config.yaml
n_layer: 16
d_model: 256
n_head: 2
n_kv_head: 2
head_dim: 128
d_mlp: 1536
vocab_size: 2048
activation: "squared_relu"
norm: "rmsnorm"
norm_place: "pre"
norm_eps: 1e-06
positions: "alibi"
qk_norm: true
attn_scale: 0.124
bias: "none"
tie_embeddings: false
parallel_block: false
extras: ["exclusive self-attention", "normalized values"]
init: "normal"
init_std_qkv: 0.0412
init_std_o: 0.00729
init_std_up: 0.0412
init_std_down: 0.00298
optimizer: "adam_variant"
lr: 0.00223
beta1: 0.9
beta2: 0.95
weight_decay: 0.11
lr_head: 0.00975
warmup_steps: 247
schedule: "wsd"
decay_fraction: 0.907
decay_shape: "linear"
final_lr_fraction: 0.05
batch_tokens: 131072
seq_len: 1024
doc_mask: true
train_tokens: 544900000
steps: 4158
dataset: "wikipedia_en"
Each number is 128 + 32 x the weight over its row's rms, rounded and kept within 0 to 255. Layers, rows and columns count from 0. Numbers have three digits each. The size before them is the row's rms in percent of the matrix's.

# layer 5 MLP up, 1536x256, rms 0.067, rows 444-550, columns 192-255
104:175141183191075159169123128137134114141151134161144147087163167171152159139160189111096111140114148111124145147093180155145125121105158119135154177086142157109086135090130114122141138073125162
061:117135104113091178132131174082146114152115181174120089078144104146114124111134146140128129145144087190143210075093135138178128159091189125095114117163138140176126140082144047130127154151129127
096:170136114123147162159159132126164190153147171164171112177114179185099186116214146127065093135154198162118128138106170119065104145174088136141090098142110137143073058147092080133093170116119122
094:146163062148144161110109109133125130123111124175092167136091108116121170121140151153054140105140206186165131097120160154120115106118098095165139150118138189114171092140086118083152148106108159
107:131129131177144117090107169108112078120182128161070117144100147161159174112213162074112086129129087180140132102153124190117152121167101064098120084088153129120120124122138119088140127091134126
098:132140108195086118097123081093140142126093189130102111127147097133163138124117134100066113149142120136132139098162172069114068152118132108115187117123104132091072128123102147162141120167139147
105:061124136072135106160171198138146107092097153167120084151168129157133223098135145094067087161129178168165147090107096092146192106128128085076117137173110092097140105142180102116097176132163058
098:128120133204161117133156159147128159068075160159171092128081159195160137060145177168097074147104109069149168136165126110153144182145170103167154178159075119133172114124168107133150090171137130
110:094121157176128132099147098114182129124139175091053149099137148126106165109110128134118150125144159109141133094141164155143171149121152126124151141128106149142099150083115124220199127200157140
108:092105149162098113091224100151189130099132122128132100133112098152131134141094106130130119113096101129118114157125135072131185125125128111143080115150133123076113160094150111150087102191129205
126:095106113075133097126157131118118109163146166138136109149150171170170169088177142183082122140112123136164174108116147103163105169142147140110127092130128112124158201158131046117108120158175134
117:102098149179147081162100143102136087173087130127145079154111129149148173102106094091146066161092120182165192162162142113112095168124190144154165180121136151125120061149174106153129133178144079
104:053090163107104145097105127097117098163143110166133150091160157102115190100154150157099144121134184095093128138108153142108113103107086138116142042140178173194107123124178119148181142119093150
103:118085103168117071161098120070184073152118132133119151108147149114088168145150172073068094119086160070153141087129165119154160128156154113074167191114177152144094123107101119157130147137161087
108:154148116174118155150137140120143125118117124125128143067066134157141149139124138178120080163076181148192126197135121166191163171146117020165096183129067138134106135149093084155116113111061180
102:101163145135125125113100093092168177099100219111152156124079112089142152050054092087127084152141159141170152089156090104150153102150113127105133148137196092136130124128099134185194131137153165
131:171121078160081104113195090080088127147136133143076119124088169104128125104119135162064105197144108086101118099139077101133110185120083141147123148205130160111098133090115086118186188123182115
056:070139070058111135126109174056126173106128173126151131096081138116073117116093188139139119153114118130170168114160136206192070149136143067194162180121145148142119107095137114198146135159174064
097:045093169114080118098157197071105153150128111136047108168173047109117155132092129138063047147115137154119164174143115051102136107104038127154134128086153152139071090143090130117166050189100099
111:071155148136117165075181104144148172118127207150104102152135094178131117124194127077093068151111123072140134178084105107114136092114127157141125153165141136095150117102112097169188087187187108
116:112108131147121108116150146145174152133129207108123120115112093100115070160132125079133070156112164109174172127131129088130162109146091122112161105170123129102094106133147068125205114091155107
106:132046136109143139200173210118194096200159156139137122187080168143103163126103123126152149137085189071136151118208123124115105137160106132109131133196112091131095103158077094166143090173115158
107:117078128114106141170136147113114099144094077153127110109142108090083200113150219172139139108110162126191173136082172120095125115113128142130201162100104172197145062155168111121110130122102130
103:125164060103169195165091142139144082128142094131100134137085145150124115122183145120116102115124118089178125109086059132131132130131141107148118154078141122177053120124149112141160115136159123
049:085097128127110109093153105133167135173094144169118157172109147133093128110119133101114106154101117145161253105143126069102176173120156045168113125154087161107144128116142086158159081144115065
095:114040115138129115126176089108144165052097208143112135159102068099131134119137131067156122122148130156202137138157071132115162124116069104097137157153129150121160132088136116159169112126120112
112:141116124187102119093175084128107149115151089095118134150105130089108111138085101133097114189120078087160139114126124157215070132174174130143095209096110163150087183083138106127146117118217129
106:180094117200119131190139072070142116122130070168158121173102148107136120122122113137137131139137215084151164123107144163142168097164154071130186106098151152123183105176140138129119150125163120
098:168125075181157199094158103132105172087070109175136146163144128101065138123111075145114122114115139166096115141118141136186142070093108129128107152127143159185152154080120141158164159202144139
104:075131144126166096120202131103145156103064120099058091100109133066133171159129144097109063135104094098076127114102127092109116115099083118143105175117127115114118103124127132155139083184074115
104:121103106116123092160182114088145123179068143131081180108098128171106157144169160107123128111124116127203146142041096156116151150126108081095094162105141126167106070103107091158185135151101100
099:136080117114174233088135067096201160221114153081176097130123109136079107051081125155133107116101191081164117159137107149152139129172127119108165194125086142092159128143100113144140139101116213
106:169095110158152201092122119141126110111158129120165118150090133156131138112189104157132145164132156078105156142144136160120140118130112111147138100080099146168140115163167080137111070117120070
056:096142143148114142127142138041182105153105105158040105109080129143106118074124212155113148158124135131198178087079132110140160172116126094138170160152122099185152074133140043166175154150166111
113:115046075118145131108127141137181122160135122131140123092053110089138129089123134170105150233092156109088158071111119142139115118145109078198125096168149174096133139118119111138125121125202098
104:112109129098161070159140121130162134113103120109103111079040135136109112106093154163118134137116116119100131157113172101190110156131164113141132141071142127176156191137142081120137083159127128
099:108142077157132163167113127100116158160078191189061073123110104116070174127161174112121074068125185130145172087060141090116145164102061150109124136077110130234114101056135121107124183144103111
098:113105090170079146117137186099097162083137153180100133112100204152131100093147142170080134157119105082107143119132160090155120142120122071167128109108105203182109138123149167148138126153137105
056:095150106155115182136129169113141116082165102132133124122142125119086089121114145174105086172064138134104203110101144109158108134147076101183107158133155154179173100146083102169177139151178076
047:102120079160144156143116127136197137116052159086126094085091157158096151163147141082085120193108093157152194108113139166141142100155135094135122106177082115150100103074101097212175118155116107
105:134165138090126136170157187103106070131134137165108126091149095192143170116167174178134111149139226122123153097089112124108211102129113139110099109177147121161093119161113108114116151092107148
051:086106143120116105086138087079112168160102139151143071108110102140052149099119095186118154118113169185176156125073115099120127117118082121133136173152103181140129094106137054140213127187131121
118:121070125154103078153104106117142107111139103168074137138124101106114191115135136128059142167095118090078143080185121125126102112156148106133129204146110060104104158105139075150101108096153138
107:110178105183142141076121134146168139084113183133128106129158113130165091015145168091127127131090170148124150143055114160134177120061149110115132100165145115078142094116144139163136115152146150
055:090161157151081163131084157101148078091092156167085151121140152130137098071177203182150144151129140113118192138160140117176131136133152140152158133143107152169139124112115080178176119128112158
054:155148125124198102150163125069178159118153156117056151126114165145063196082162204103155096135109093096109172101143121123161143142119153065191133134101126171178136114125183126136123126056152126
128:101155112113132232137105140115124119176093108150115142124057134126062111116161180131099087134143085179159136109120107102122109159092089101142102114126181171121112157114165113118119113176144113
047:108138098167118164061154103098188125096130202147063151114129111177084125114130165131065104162141171064128156108125121146174118208100100102133105176141103183196122141040140100129101094156145122
100:056118078109131137104069156118137158125103080103081140087138146128121099102142174100071146119094171071124141075097060153117196099110135108124104072170123182122136090119099136130168158081121134
057:121090139185143149069173127071165104130108132137082104143133126090085157104144187170128127159131144173118140121132149116117112108142158132155178145090128130164133098084119109133140107145217076
055:059070103142064108115120090052139118167096107149088123113124103112145148097129134153083135198131170105178195105147117110194141070206104068113118164130148134142112143121145120181122138122153102
077:061104134120089157144083118084088147122061142154168108136106166127141132184103176146153152102094163146075154116114115152133162165187143110110157181126090088135141085081144107105143123127178131
107:115115082180127125155123110134140132115056165152083127162161166097140141126137125128067107145119152121089127133145103099100111126156107131197078092120111143100161114135133078118147096102191123
096:074107130146130161123145141138132144154122194111092074092122134097128177047179148092156162149115138111156156104096127146113143126136111110147116139192109057108057054167151103183139076188121154
111:112074096149080084117129148149148114110120126151146128094093110137117167084134121124158094158057172081163163141076143072130172174145111110181111145131075131174139163123171118136129134108167112
053:113154123133119151094166131040188090171112106137090124056104063140088139107114164144108093136121109107190140152165146116126118149135093125171122142135098136248072103080121052191177096103133155
116:122129035096158131201144143137142164106047113195088124129095176079131142152124136130133167120112124165182166175138131076163163178182123067156096135128119147094112168129082108094162155153113109
096:142158131122172182087125118111166106116094201070191205139131082113167170106115110089128092141132067141165110168120105148137079107151103127173128109176055112132108115103168105148173102099090121
113:103101116142137146169165141119120127124106099114123179133145106166147101129167130186115107130123180161084157099112186160158161113180134159215169149128192172112173037138075131101112085067139079
055:089081130098113180099150154096173133157102158187123116110063119171082107061094125110078131180098178091152199080116127104156131163142157091135131173159123210084107092124148086146144129119133093
059:118096123155087148143128097143232137142088159121043132137138135136038161107143212086058085168059117113098178126132151110112152171109163087164116116133163165190141104098126085184130097148174139
102:134105139095040163125158164098198173134096096147116172104136123117097168089154152084096140136046129094111107148118083146141171117141109110162147112095109185148054166148138116105103109120157168
111:088116126101107080126131139099101072156102140192081108108137144144070145145104108155171102121137097105130137140093154132153098135133082090162063111142136125136147154059164102200112130116097092
109:092106112097167093153118086114139175066105168136074081145060146146079154102153109144163110160126137086150167066092107108134078132088183126140106128079157079202170056122183100116127106139106052
110:147069140094129190095111170146146144093085148155090123130113098109143197135156192088136109116116134120166138100140120133109123155119110123183111167127062164155086154086127129129137115132094079
100:082159104191076152146133055089101149151144123142064137081129130162131120141086139108104109127138164063098131145151147112117148096121101129186111141155146138143117197126132111138164159172152081
107:101085106141117137150122101105160106211091092174071115124159054108073118136137099074123110162109162059116103156182182143136118113125068107121160124118112113141086147101078139177140151155146103
101:140139101149159103061113128096123091163040134183105143164110175116095156161155121134115148088114127141179131108087180098169126137045042170141143173118099126150150105166144124162115195184118099
131:117115130146099121139142158106203162135085112128159114144138178145089144155082128170143170135141150161113160107087131117148097110132141090148112102097070170108091101137201060144126080105150197
057:082161125136105213088193121090148097123095080112087140130121141179136130127121135133047185171072134102121166154099147177144122104148110089183132184112105169153095116127142093181136084158147133
124:135125146065120168113107106107113097146069147189149098109074118107092165157125156194140171150100076143123143156104086098105143138143104114120133133091125141194071113124197123125106088161093121
102:115039087190083153121106193119169115148154133120149122102077089106104148113118132137129142142120104099117131081079127123147141112151124113106136156110093143138107127143178109159123119127100152
059:073144039175081169122143176086182101153137130135096110105114132161128103104133171142137097134100127137149175184104099077103114155104108100184144155190122106137128100121104073181154132148153121
104:124106110073113162081171125136142134090103139125123107105067118144143143107225135068055157111104094142108144152141120128102067160121129120122097145122126067107172124130179078151097090095189078
108:089077122118174127151126086106109127088155188171094144182083163082149171130161092136145171116112124095151144158123151116118079106120136122137168141052161123169115055153136130121146135142152095
115:103149151126173124138160145118116120148123143141071093086052119174119117112124151191120107073136184115108100072121138097186122127108124121121165115158082149177149109113084127141162181156114136
103:115130130136079093156098157119152096132134111113094089094137143120139152056129170107145139181075162073163157138099139122180186138140098094138136145133120126120147109148115126083108147096190079
102:108099147077094159096104100129138199139171116123107097155083119117142157135119119140124093144099125171152146132079148121103153123106087140145116098204151148127145106161178107142142193106125137
093:131128129125126142119100173142149108182143222151106122054151151150107151119172187154124162164116150103147116056168095108127135141133080122195152131125112132143125143128156096117099165126145165
101:083083133093134108146101089128139147149138139102150110113109102105183148107136104105112074173123108099097153137142175150095123119102185089125108141096094095114104120135137028150113162116141158
107:123049118172094154080161169120146149063109067168115091179073128181126160158189110162137099110139205078137169112086155122154094120110139120170163154148180109155142094141134081162163098114134170
102:111138145123154123136154079157122179161088177098095145175163130126093159074076122075105158162154106157174131096139134122143116119087127153153085156070138120174102126151169123148142136138156123
098:115121137193088195067133125099103137145148144159139138111094091147093132126122147070131150145132148100127182114089123082143153177107098123129162094142112158075100106122107091179138170104113077
098:151080114114145146115143161122147158168127146144095136109152130096080154040170140070137154118059138133154129171201123105148188134097053136160159148127168092143118081143112093141120168185111133
112:090164136118092171103107162100112109175103110114058134088127073145136107131194144098113174119126146123154135071133111088132224133155067103142148118156162105090082057102155085121140158096116144
053:117127120158093169113129109107157114112172149153106097145095098156129155099216156123151098178049140151106169122133117120166139143151126091189078200160137118138138132099184145157105109197177094
074:074121099098161142144190115079160143139124105124085136131115117170113122107104150118085120231067070147113152085133144125165141094117108127158074174173138141106094125098104092168172070110200132
098:154138046097135144093186136124119176122138160141097114119126137100112126117135122090114142122076093125152128071103043144160119122112114130137167141172131149105119111096111150099197151142104140
122:114123133174153157147148096111109117083095097103111181090028129177166101107155151178063178135074139092109137089083149108149116096105114106167174096192076177105181115145142122157107155089196129
115:128049072097121090163132114128138096099132089168064178117152148089184129156199184116092124148119102049121149068125085147164185150190120105116122092062095113141122112135124095189122170134124129
104:124081064116139198077165074100162156133134152192095097125114103153087116158105106179152089153109158077165130131113155125143138148079109144107047153188096116106150106152134083157147131159135133
064:061100104166065113120132119101169144133147186124097156082097120124113206119118142122114088239127155157122152102137176102204144128073108088157123152176135127154112134068137137107156109149183119
104:106159108155174132158205167100098134080156112125101135152129151150129093115130178134077137143155168159104162146073126125138176122149136128227138133192137125176131119138117149135139166117180108
104:154132146186135143109124128098139160184123210245128106129090120129071182128107143066175075119130144142127167114091123087158101159120148130112174152084104141141098093073142116168141144164123150
048:083082142170116168107129091066131159120141155086113138118135085131135132127123131130092134158090132145117150094078094103173138189080121110147117114096135143154103151129162055184162125193124088
109:145122108156109160108176111112113125104105164103149144139103156116129104121156138113148131155081186136202129119106066124153145115081143146128099129102169068175166168070127077130145127189132134
117:143158102168131082096073125101132115189098148148075135130103130120041132132133168140083091133083101180114122099139106116154158159129144100115084182116148178139113084098122111158123134142171145
101:080111144199139128141143101151175096182119106122102112112115126122162236082151159124136137136033090119060135063163125110161183143114156138133130166127095138104079178136176095163146172125129163
109:173143121119114068183159153133117110125148115131103144167112150139145177154145132195133134109093149115150146131061102077134193099180161104181154122178134165208151101158167127123157178123133059
107:145042129179111072141159134097174134164126119178135128139133137143177168122149131116063155141071205134129155081144124141175146116172159119125126185116135140100147113116146128155132108123086056
111:105130090202144084096165116136117151145086112100130133125095078107172136076128103105032117134085110107110142158145091138105109210071144115178085157185153140112100116077119117125182130197192110
108:085140091077136060120087166107147151184092089111079140127098151101128135132100169114115076149109099098076128072060083127092121104170150118118092159125147149186149058112141112109139157162110054
104:143094070119069160071165091135173062105150177166134108164078127150109124175155129115132177124123127074166138106140136150073150162098111106164146154135130137158142094114114119191132169146137188
084:096124105111116128177147149110133150039154098125140118118094142125135063122116150179070130203128162130105121137212167123114131140184126127165107170159129145171175126129103142128235143104138184
098:128161185163131147069151095134129121119125120093110108134115133171096171114062097132138139128179114063150117133159123114181145117130065154178139120116066135173141183132147126157142165168109092
100:085087119141158125150061177149211060101073170132116114104121148179119180090134141123143127106135181101192186091124139160128135103190170093187139110082118110150103107113128110099180083129159127
094:100182100127085147117166133097125096150155097103127066104063110121152156089135124220145169131119188105092108114099117131132100134161107119159160155142180156118165127087196138096117139115147114
# layer 5 MLP down (transposed), 1536x256, rms 0.0594, rows 444-550, columns 192-255
105:060162115180123151068141151159129068114121149120093103203138122155087115156106136133128156131168139135121130133142077117141131107115130175182131087165120084147168153150162121193124078148141142
045:125139135035139172178112170112097139187145138110189144132114196160096145088128122164129084121115127096124106130119111123136078122128150114177058079095117123150123167105123137154146098194112141
096:160086145128135061141069188155149133123115092101152129136158117057179090139134105115095122078142064107074136132138085159126085192162117151083107084067115111145141156092133104116103148151140169
093:130158143142153091198149140157164148088130104143116128131153175103115121085063117124123141094125108093131098108168084180124156134137138117185127163139094109142164202129139116140122127081120135
111:125132178076081143186113146120129107171093139159132110123159158178140085142115145098150176158186158098132122122088104164108130132135126093094190094062137147112127075182082115197132114066138226
100:171164137061081148160095130117115217074149151107110148157137147119164181151088146124103126086113139128145143085139185147163133179139115166148159092116055102126089110120133141124067135164148147
102:129098161105142072080124137119160124118158113123063107146136137155165098108144157099151158159094106100096118114077127143104170162065138119097098161126140151120114148085153117139117100109153134
099:061142141111153166119097085161102146105191166106173096148076189169161128127085152116133140170138172158176145109139192143055098151146135129105139091159194113147147126115158174083104114153135153
109:135174106138198160098119148174112140097113178157143064150168183157093141123162057103094169114113127136148115176153100170152137082162151110118074141124195128127133162149093166176095195113174173
111:171082083051070159079172105098106119088129153100116135161153158165156125141116127102198156113074165128142154038155100088118185096140148165121089135150195091108097161155144135074109104134130140
122:100086112119145110040166165141091112172094157093108071100163085131126110082117109154089108131098113113104134088156125179155126131120160141143166145162159129096124104160110118078127057127142129
111:123160133064125184173122084121048142176125085150087109180095130133122088050035128126148111133156112119090132153131138104135129145131174121148083131135117107050111111139087120071094139168167097
101:153101090121157153128089141128153132145191107158133194150095119096093086150114118108114122156077124172100115113165163163062118161082127080122148141173158131118144091141152078099126067161175124
107:171164134163157140150133038114104090093118105208144179124129126168087104122172143126111076063101138095187158119200118156114165116146156154143184201119174180083089093149075110144077139170111130
109:131159123123160150127195164124048083153110092121154134135152152165172075121128176119120155104081085136139116110139121077167096108107104140105126133130098100159093144156156163128133089066097114
109:153120122150146128083120106177091091083155124148180142141120092071187098100117166125133074150106184140144139150116161155128159137181147142177197175082130078112097104075043098151135127081141104
126:137166119111124133094109159155185121155096100115171129126115125110104124124122139196116069124114091149162159099181083100109139178177114122127107144131179129153111148100110148115103110115127193
033:131174097116138130073149142127105097118104154134116167151134104118166131093066165083106144097146127180173073101164127119144094173177123135184098065102128150079169160158099125116147112122139123
096:141158081154170152113129132090059147154120199167123107172144166104148100078108064185077111126131115130126135178209142077117126166131138148109113146143127066101108155144108112086092134132180105
113:148124066157115121199121171109144129135112133162102104168138129130085099126085075119092142200140107187105101119108126089099189141141190104103046095114171087161116120144140079135109119141236140
117:111109078143152090138146069119116118088161131139173061119079121145140120084129153148153134176158136105125139147103161108165152187116084062144175116112167140075189156111125124095130096144083146
108:132129135130116130137188116087134132136107106113107107128147158139101087172122130086107154062080077130134112139143108201093088173111216175121231077144098159067146133117145167137114115106135097
102:143152104101130092083110080203103108117110130137184140100125163072161103136100113174194095094157090125177137094134168076120089157108086108113196138143129110144092107119146184093142102158102098
101:132152137138126134126136101120084088130114153141156100120114092109126085136104123156158153081110110110135110125158156122130142168123150125118066106158116153086152091123071122092151104112088136
022:132129148119190116149139104092098175175068120078097118147098110090099093187103113122130124085177160123058134141120194138112135127167158143125147131108093103159137159115133102143122106105117126
094:183157103100082203209122123143183121162141137136168149155140123129162152143154095139170126110125132093125119186151125141151108131151160145180160176079063137129088132129100114174125123111135078
118:156172092078138066107120137116157131199083149158151130160209122147142155198167165131198133110102189181147091125091106082107119079144066098114153116154158108119162162110127172112089081143143174
108:112103126042183151164179120141106139151110121151142102095137128127114084176146073105069118166119123082137106190142172091156125133100135133165095026182142143128147110090132169162225107119163086
099:132152134090136155135065176155147123133136128046072139142087109172115108132104165106025133097102122153166114061148186164123125113120188158130118195142155137126132050112117150121101126069133171
107:122151142106117130097131204100126107147133150206119162089131134095149151174135148175164103133097119112093164139125115115106127089118172126114153044092101127085069147146146150116105090116063104
106:103135133167175107066178097107095141103128156109126122126135149120164095138096136132164145151137135145143127163107172119116182111085091095100150102130143087143117132142071153109049138125174137
102:132112097150143155089139110057174186101155109134096152124153136087147123088116135128189170098118128122137130128156086126168067140128138090115142163148153130090138155139158109115054142120107139
107:144127113160124095137125202129163112098111168108144144137091155118109162138082143155086126156077124146107130149111153170107143107078089150103144107139110158164160138078161073085092094123093183
041:160102120084122095148125155152158113115120136153127133115154153127162142095128168118149116113125148100144135149124128107177098135111127163167170151080093139130150126144125161126152170144191124
114:138134092126154148109148165122098102091135126150102142075195120104154147203140115159123087146116078156170121111195149151141135168157148098188150129095100118090142153130141098093145123128112109
103:141110129058109081114126117114179131125147157091158187130129101121092153106109147182105070164141123194147078169035084159131175132130079113099111144077039128143127186101120153073131142122130119
101:127171165093125160135119114163111133120169144099163101121091129113081144138118064131112121116077078154093122147144132078126132179110089120162117138138101045142152212132095127107128144172131188
104:147108089125075110126135153146134127071139088159142134107107085110150120166126069130140133153143093130144163131117086141153154143141151086127165128127083170156133109139152140111120099104083138
041:185106073097080111122144102124155158151112137178094164134117122072130109164109099123151127090206126146195141111082096111136133084147155166127141166149140109102043136097135119133134166121103132
025:129154166133176120113116127134080138193111127130107109132072098209090125083117136104181112099172160125132120159107118110111124172117163160084101164210126079107074142147156136151120112106097153
104:164081159099111091108117125119123171134197165146091106178093150098158060159175137112136142153155019142151132114100115135150082101159186127149175160129140119120069120128097125082087140083112149
029:138068052086140099088098110129148141130165178068109116106165177167142121108078142111108094110135141139111085134114120092134070164108153124088072059124202169074134069119120117202171170145130110
114:126179130123159108109144182152112109095154104184127096116139142104121098063109151151117107136095134101099143118136113106134103171093130039157157145166123091117181110077149133140060099132042149
112:108197120120181128127160113068078119116089125139111174094165132114111117114099121138153190071137185191054169177162098137067142088132191115180148068103158116133177114073103120154082081076068121
042:120087113139155072052077106121131078146095133115078082122114122173115140147154118118110156113104073139124123146216149142145181164173134112204067120093108116162075076128091148128108151131139184
033:172108127067137161118120149127101208103185087079090184168176084091134154132075136124098118202108110105093095187103087171150146133147131151135176155223101115078164114057092128118133133115119129
124:143112077139142083211137138127223174088085121115132122097118173124117136090118133101172112089115160104163179103125138216174068085157140086111160088126083089133131140154127133079114088144092171
023:108094145102117114151130142137161110164144160134122146091081057098108092106125159068133135167103158088124084110085086127085202173104101123101084160153068091102154135149125115062157130141160171
102:110140123165193163179146131140125098119165119093116149178139147045132087163097130121127069143097109057186138094135120154144153167078083115143156091135169115168114126143108097180050083201110101
040:146115116114110042164119118113193191147113151100160117067145131084175123121091117115146160131137166143100095184119108178122152153107129085133136148097204076138131081153086172110078120137064194
041:193093114095082181139112177122142094099148083095137160135121122136163145163163100128118100140131152104102091170092128148126121120156160151086131101109154093135120104164104222127114130165133069
068:147146111183173169150165113145132140107110177107075134115118117091122080093139066169080124148092132162163161127098146165085133130131103144167123134148069138093166136090195115118163131168156098
111:166153166108136113098115131109070075138146117126174173141149119111159108127085087078193089053155149097184136123163131083101154131160090130111141080116163111085141137117137112139122190138124110
098:129121110111093125055105084114119127120201104101120106123189155059216110148161139164187194129179136108141161170088142118141147158127189132137148135146127152157172109133123164182118122150132147
113:186148144161103134148124159178069147132052089122163168136176122124115137152069158171118109141153138153100152186136099141156123119160179151160053078076071135117114146195085151057044120091090182
029:108175153128057137106116135139121134157073095179148094132153177153126132126096111107161140087162155128102095133132088069108167160129125121124113143167114094124163082126126139129160091141105101
120:132153136140093129200168109146164076105158113109161083097141113129176142158152162111122126110151082133171118149144114108154057162133126077121089063073116125137112108124095133049146086134187176
107:139178123119102177120119114075102163108145084133089106119131119073150112080142110130094109172147081119175073130121133135132021097143133142163127173148170125102126144152138154123128160135158086
114:174123115127191068211101149118108147125147089112089140120111087096151115134126121163092087138123140134118134158105090143143095095088142083139143118115100085164106170106126083091139115138158099
043:101124089155076141120157088113115144214105101122103139132114125165169155142144140153142154127032122164133135148144114141153136077071117125092107135070129146110081129118163151127123091146247077
040:177145118144152145136129138111104067166111108113137150067129146135122081164162139117212125102105145160115148146155128126148131144114100130136137166170112061085110149074131178145085184139145103
103:174136146125123138119173157146095059154105090154145138118165140097045103138113072138170117113109132050063112164094137164143083152092173178079122121108119137117158151148088125094097156068155161
111:099123120086087173071121116154131148095185091140135198118131160110115137131157080079154139147178159161084159119111152122109134079161094181150060125159154107103169170097153138112134120175105147
110:140183091149131122111107108107124116130137155110101117106112138148133151110179104072186174186149177118179161204145151081113127136184162127077095139113133154127108085153097143124088121098109115
094:134145087127120166128109175154139061136120097168121078137099119138092159111154150135156173102167106119158139092144112206126098160080191112183185213105072122089164064090157145140093126182110107
101:166081178130115145150100154142104110169129141128090069152113172188214127135121126121120170114098100103052175162184087159099129149188173207109173096075121126109099156157144123163188108092106118
109:135129126118087133119168074090181086132104096077158114106100160162121140086113108150134106145150107111108062110156135166129131126169164056096127086141157138128102119101108129077155101150138054
099:126145093122093085117095186059123118148147108092124176144138153096082125166125112147085119120092076175055058120095109160094105147115155151171102127107108120118125156187164100075183133070174066
129:122156169086097171159195086170184146124118089126112056112092112111080137188178041164123073123139122177082105126166114130114171118157136098096124142175071177050121141124167146151098089089123095
041:158154112155089075107112170097162106122103079144171094075165130118161144158080190149119179097097161124114122139176074159111111160113141094160162119093152156123135136142105089108114138138135152
122:183134167130095158151070153143174092103107147117124100184131190146129165167128149169166156174161149135165107139099153135115094130119077179102107128095147151105094075167191201074128082138135139
100:214138132083174086114124208106092152087165106134084088133101165130109152119111118173092168119106147162156104171114126105137098137133133134155155080078176095095168158124164201087114171153106159
044:101055122171161129097079131140056100169114138117118174111161097110144163134170117091188163163109168139114113077122141122127189155170112102095111095091139079107109133094136127101161151168141103
104:152099124175140147135150132148174153158062081141126179098128167076152176142125132096134219120046213139099133122119121101165165074070132085071114168129044136075128147125077106081095177115122110
111:163058103122149100133062154119146081141139127118085162097156109101147118136154136159144209068189124086136150078117191152093164096111167134136141152146094159156112121151114126103136125083104178
110:132105088110149166160128072098110124122111128155093098146173127111102123114114119114128106130156177145168109183113107142090078092108083127122092167192113140147141128108112119147097107165130092
104:186149109105138095063100102097113142121080101103134056125127169144131141096124096175151175139118116136138153208153158124185164131096159104089082103126159124111154100111176154073061193123156126
100:044124154068100149136089107087069139147167093146143147140157116190142055123141105107157167097115109179184104124059151220159156077106118094061076126133173169131086124148150119078156159060124159
095:090135107058131123137136139144068114163157133177132138187118136178149048098105087131126133103191127138126156160110099172099136084113157096106129057132130149103153096115147163121146159143114106
101:111133128097139115141040171108119189152084119087095169106129119107114106134058065073153134126149110150168117141107122157116061135117159116124151130120128125146104159167086110106134212148133127
110:134098132183116096132174144108157118096139118070099097106171155191129109144113071134127139116144163101146164103112135109094194108147098136090170128152125127130129133122203103138083124137150117
107:045174154067086163127120107137081143155166114107115165126169072142142096074115122072119182170219109145168167114085103165092153079047174106104148134092178117110106178147082165149125082135155133
097:142152130137139101202183182101110172082089165136127097148134126105123101106078067141102105128112116099086135097053146113134116166136191079118127113171130105065141155104071148126137146106139099
095:123080157073116139116080193091125088186155149112156111080168105143132082117149101119171124196120111119100098139145131168126133106175117144103114134146133162070128137140115138081146155041108147
110:092096169104060148100143128114118134122127123122184128115106184096152056137154149131152150137084110115159086111077116084145197127143172105123112082104089190091169159100112103123164134094081084
038:153116156080088096131111092128144131129110124073135082118094120143085123118085114103201123092145104118131113194135132131064181188140162105130120105122123116102116143115152235171193131138123130
065:168080123093127081155136186159131160133149144137149176089165116141126145139121172059152158100175110104178128124116134134134147086090163204091109134089111085139128143147180090198113176116152112
090:086102128107171165179123189130171111125177146131173180118110136155112106147099136145197120170174123101212147115138157127087096126132157115097094116071083098100158106172158115132112140186149106
126:122065069178092073175100171122119113146138110030124144129169106110141127122173141151113152129148182130141121141107139179101167142059100134159121185068125145115151124195113145131145059109167175
112:188119163095107143094155138107170093075200117162165113183139180097155111187189129107163126139123141118087128089136093138123114096154091137112101136136133130172107124120180140112139144124069234
106:202141106146098115107089129123118122163123046143127122131166146092139098138113122111054115151153091117147104186107117109082097161120098096126147108113171079120088052179123069071122162156174106
048:122150105086157163152092106089104060142118158125084158134106115074144132143078161143098149148171124093071107118085128096149110099119158127146130127114094187153121138144102181036062118090091152
103:132097167060091116125057127193118154181123126236107119172153103149142127102172093120175074146140205140131133187155104123176156154079085105094161138200191142147073087151142141142113175110122167
102:129168165185207137106083108042106094130137161170089106120118111131125088159136115091144126061121110123121106166133096091071114213143155083119170130136169130140126183038104114103119107150151100
029:183168042151095080067074092140085129113115155144164095114100100153151124150085121151178081043126149137134136103120089070138146105110145172106158120136132128176125139163082129110122168100078133
107:204096067127168169112075072080120131074127103127192152124118125143168142097090093080125120161143144132139146124162092185072115118142168112089123079140164159151134104127177102085157142122198107
119:109104093129080164127165154145083125142112162249154107137169161139104117113114135152139142138132099134088160153144131072108110176157161075172108141145130122150094112100118108114178115113125120
100:173200150176229082148075138151106137096126119088078118132114145155141123164155132202118167111099135097096143136130146114127104153093125065135143094157104127129126140174124123120098164160121102
109:187148117158080174145093062150143107163157123084072093132146108152134127150146197176091102148058112144133118092122154139114162104133130121111178148148119164118133082164099138168126185138104158
111:179133118118135104131132138095149118113106054129105128154188093126159138106058185119152147141086181138122116127103121160160136112173125147167118206113091084122104140134137122147108093134146130
113:106148132180118107134073099153104159180093126092186160118128122077165091202132134059145151128170125121101148153133138161146149116095089094153078125118109114071137141031102130066119134141110183
107:141145148098104170100134163166138129162093089103148133125085130135127092192126108190112110170127133146149142110110096085137065134132128157115086147109076097136103062095091141150142133155135078
104:176144107150142111118108149155088073131156131146025116128101119154138134143105144139166164081112069127074053139123127145116102127102133098161173138178138099160169115161125173141081162142160162
087:089130197098130117118151124161127083187123163183166144124167063166083135086124087083142111090158132122104155146116130111062105125153157126121080042104128095103095122094091182145103181108128065
094:114035076126116109151156129127109133129152161133080153167161131081135127129156163086106147054090072110116135139109102113152106112098148071093094137124120088102076093116129152132110173119156114
110:128094082144157140142170124104205133103149156123171143142104107160080122119096189116161096056088118167101165066136118133112123155116148080178152185154117107119116095121159133116147126144123082
097:158069079139134161110189154131152150187108175163157130088142104108121106154176169084155156111178144088168192157081100136142170105072123077169149096105117149148100108152154093105029146122109128